Each number is 128 + 32 x the weight over the matrix's rms, rounded and kept within 0 to 255. Layers, rows and columns count from 0. Numbers have three digits each.

# layer 12 attention output, 64x64, rms 0.203, rows 0-63, columns 0-63
130000124104101083120193150145114104125139120092199053116126114136092153110061070118134126135132179128081192135122110102127106108167152205094168045127133125085137143111132158082120133106101100
140101184116170165154058098139108085152114124104143143130078137107128109151202133126128130128150091156186174099122139121149111119174119160101147120154104076120104115181070129132113109142109100
136185102171105134107133112134187169136143196136140132112143096101079145122103117045124145097121140150107143121186110158092114141114138158160140105083081124160128142073141122091133168095114109
129191190136134163159124143175114150177153126092151123116165123158138078076117177108144141172118052153138102139112123093106143145161125193096141156076152086124069159086091160180128157085163113
157137184119179132135167129112130121166163095145177096154098071144108162114148121122141150099141121123161091226092049143077110149080159128143143144112172182145129127131087119122131111178104132
105136130133142116174123140212141119142117079114081168114160164080123122121198150112168165152142168140135118145112096153159142111171101150143142091154160138130145117150112142149098173124140080
098122073113149129144123141090121187088113096091150158120183096104118121131139105112127144104101154182091158136108115166126093172153132161149169134066164148135151099143179120162160117137144114
122129141101086061116120121110151162234109201110105172096179226119143144187160096047189220091120095091172124163098120155135115167177154110137200161115064125073163146155120154133092126125136155
085139119112130135118081114141132152139135126078170112181102172134115100118086124135178099077174083155093090108134106179133118131117080162146113107102117114153125086082137118139109114127086097
134149105117120068091127149114147102153155142073052100101100092118095140104190102124196059161135135157132129073086133145175117120121111102088099148213179139093121102120156090126183126109130129
113120088115108181122116092064108149163077082068114078052154155166090130074138100119123097158138144070160095151172161137109083128131117087125154105160142168126141080124182150104127117192146149
124119137107149096189138118094168082127131128080075134039148099143088075129132127158105159125147128163133120138129138117077107181064157193130099189127137124159111083128147142168073073117171118
124133115118104127118157078138151136080159170210146107077121185087170128130125182057122101149170134162157103156154147164174087150119105147153135099078123095093092077158106153129138071130167083
083110126080080138141160179127135113073154076175192082172099095083127161124140113100133099168179062132149104139186133162089064095131119105161131160174139136157166142107148135134133105069100125
146112126136118195067145158118112141189180108147125124127154157113130159136145118120152145178116177163147133110122132107079095136031151102116105106128113117092160138131112137138149091097156096
135145158171150111113131165161089135129121145141123107128071102129169153128150150132134169123101091134113116107156169137120095062095102156090120148170170143153148153137095133137088059157080145
131076098114066040089104133081132194128100100113161127134111168099129098142062144139218130107119143079136139114183104048046167150112153110152093167106169112162089131120055166137176114122069096
147164078125190146109078248130101178116112114145120161143118038138099093089124128122118038117050150132147089158143172151079150154186149174150127080145068138098114179169128115107138108078116123
138082140170168131095127116147145156091126159112137122104117117102134094088107117121144129155155125141101153102100089140109154135171135069148105153125131202121124104141142131118136163115139115
102141101153076133104062125131151083133150075167174144177108137146141082093126097162080105155116139123190102127115101122148155104167153121157165160175167141100126070107115097116117089142210119
074152111178084153095094112104168069154117129172105142173192095086129127121150080129095090135132113112083138145176149122179097151099195213151130122095205041165111133153090100173121138082061166
094173123090063174078158178102159133127119137135178136158069198119136089102155160113161099090090160109159174184131162110151183143117152110099191113137137113109131118096142144137071135141165134
129192067119131184099137128128103139124206095110172111058143096120199190184084148112145183094191150111170092198074149187131106144153152176111121113167121189113137123120122084131136106161100161
126106117115157152142128150128155118128142106096089103200135130158103140131106160073134165145115145198175155117157149109129135170142136144137118121109157098096179159134130134155150121159070144
087117090120144134087119128115116133165154144156065144139108182113154160172117090105118111152107151110115106134149057104092054112093087162083135201117148171110112126048140126155125175115114109
111142178123126147115067124163121133075125153083124132114104123125134095149119119076161080156095127154159220136103135188152081132148148085122097119134115120074140136162129116114116119108100116
136061111143159114104112071119172102099125187110145167105068077140115153100157159096122181167143077150019082106131119092187142073135064149114108100167148080068182136067087111130086084121091095
123090166102098134152140104088111192152142095180140138149155149131113131116097118139177106057213160117075155156081093137108142109136129145098106156144139175098115187192061109111105177100159193
142150121181109151169083106172087092193070113136170107116120178106130123110107091147123139177162125144088142072119124128106123088151142147157084152140112136154123105138127152128159101102086143
169134077091087087089104095055118090160111141160157129152111062165118154110137113148118142114113129142107141101119140130141092135090120108156189135101185168099099156134120118102183116126159115
163110137086106190154105133128099067095105151111137083204117133080143096146135121134102171121083110108112119129147159133114134129219103143150138153149182204161149119143115150111141087128139146
156078127148142121060129130152126136077098117233083117136151153077073063124190111143077138142159140165103122069076119140173112054099108134115203149107111151114117134167130091124154199119125112
061164133165143121156210154141169155090138097134147139122124108106162115139066103115128142135143149179122135173102096118122093107140066168148125136165139091121109151172097110059177068117156109
123124131135142118191145158077131084115146128139155145137094168109140169090178121094093090125114132060154196123107127117121146170177119137082142102192092159128110106109185130126138130128085131
169142163121108125121135081135123131106176122111071115118085115091112149151143113131133060118116125109086104132089210150117110116169136093131109123161146074160131149142110118128099052117109141
134077165142192097087126114173091097079130110122085141073112147090118151076086062136137144102106082122131098112083123097110083112195129144142145158055083141118098124084161129142117071147183106
117163144114128161077110149102136146079135124131110147154174113163134158129145156215118194130122111121136180150110145024127056146125079155142115139120123147196189122093111113141120121138129139
110068166116078119082169075186124155092193091112108192121159148157145082129149141108115093179101150138149122114151183170132178100143158133182130126121150108117159162095093091113132190112145152
114058111144148111166143205057140111168112143178106164159112068118166061128095168156116144118096137094116126143052179096092096153154150108147141112142121171105157164135129104125165172141098114
138165131099176144089143098148182161132089140112127143166140132076151174130170136167109134141128143130098164095154148168144171168061137157119120087095092104087079158126170126146137141135125088
139083123109158099132134098144142123158124143166149119122130135092084113098126114153144106173097050178160131130098181140169112131140131171143096094168070122180154091090096083128110073142166151
133186111098140090091143154099155077095124160100161132146161127123114096090174117090116104130161168117107064129075120091070136142158104125125124081140096157135157148131127094105140134088110151
134112106149069078134085181084083184114104145092184116108140106140098135080164160160139137110109086111116106065125095100071090161101175132180160108145127089127140083136105103093125128126118138
099109092165160126132179148135121096128122120147112143181120101169137161134093061153061100130096100093187116150068115116155146131049077127133145144140123088222122115148139140138143139133132140
069091193058115086111150128134154109182060122142129163093161138057079132112101169122079140149103086153081098099174135149144135155097103163124159159211091169112090151160151154159124147164139170
091133164177153114161160131121099126121136138116114141153118116075137095152136086140102092092162066159143060145091145160123181086140129128143122164026146120138165130059134123096120143086073107
148107149110094132148136155135144109123164160164099146088135102142051119163147088134097102093176138138146093145146087136134104105156099162156136141183161119141131127097154191128093096109131075
138115136113147084170120100104140191079111107122150149090143106096128112160166121101126084144074245146158154130145082120141101145121132145148141135143132134185111161129090127103081091165101112
116128055088147107148153065157109123122100084116127158177093098140187055160154128129104137109147080113148172082115105161153133135141135141168131145068141107118127100166132156071165156104050127
091152130133082136156108149175115161147139167120112053090080116154125097115154124171141102164168169191124141164100170111139141137113084148125171134106117153139199121120130186138118181124151107
141106139135138174134111142110134111159100118062138086139078144173132139176118124147121145142177071086152134124159123112144145140135145106148102096137169155163124205151120078123126137118197114
074121136118145102070058124150133096127138131127226068142143195128131141080136132128100134091147181152130167113197151090130090118137099117055135162143106068149147107113143158135057182137143151
129156088096121160153180106135119137066139159167064139123151183130106168120110102143153099079153092127108096111105093161181074110104200164188035153106019187083184122116116170104095147073184092
183131125131091184149140160153042186105131211167146104110074142156085138139118105108137123142112104125102134148132138149147171145149082131103211056100137163138134160129154133189157111148118145
105130134095125127099143130146125114123148116130139125144112130178169194097133154166172083151115111135078184066170166138078095125186173147176110148054177088129102118134198112162113123134116136
110159119101128146150111093107097118139122112107168179116155152140121141108200111174149135109154109110098149178118099128039062142147093121171164131142113102061074139088140152049127136112143073
122160163104145122056138132181138192125151125112104076139115149187091070152161088151089106076157103108078151122130131131136077098115090121119131113153093122096137099167112092170121161100081126
154177134138161160128157090129116104153130120097173107127143122148124105074174091076117098138129151128117159083076063125145165120149189143092113142132125141143160128135142133084127083108133152
155124109093139139055143136113096131116125138116121159144122142166183100082125087108171099118188153168207146123160111159088104125088096096145157164126129163123074136150128127111130087109118143
132182168141099103134110111111118071069120118085079135077167135143091103118084154120125140099133139112089169172158158102124183125086158095185200119156118136129143236128134120091117088138130084
155086146127134142131153219198117127080072123110112133081096119114140100154113151099126137091150089127185196144136067089149126140045138113149118099084130146159162124093133020175159156108133135
124120113113090146131058172091119094090069133126097150147129121141055181174135147126110116177161134205104101159109070119052136081132105156014109130066143084141139115160157174094171106136143222
140108160137113060149155101172112158093140158138113138160156078148132121107124116169128145151136115202167174138153101124069119179140161105179191165139118108091101051175119089195077176114074155
182071249110166098066124130116100119211147130055119049130081090147154158109133185109041114097100172101114140140120165125160091112103089137115116128111111102127138116120081104116171120097199133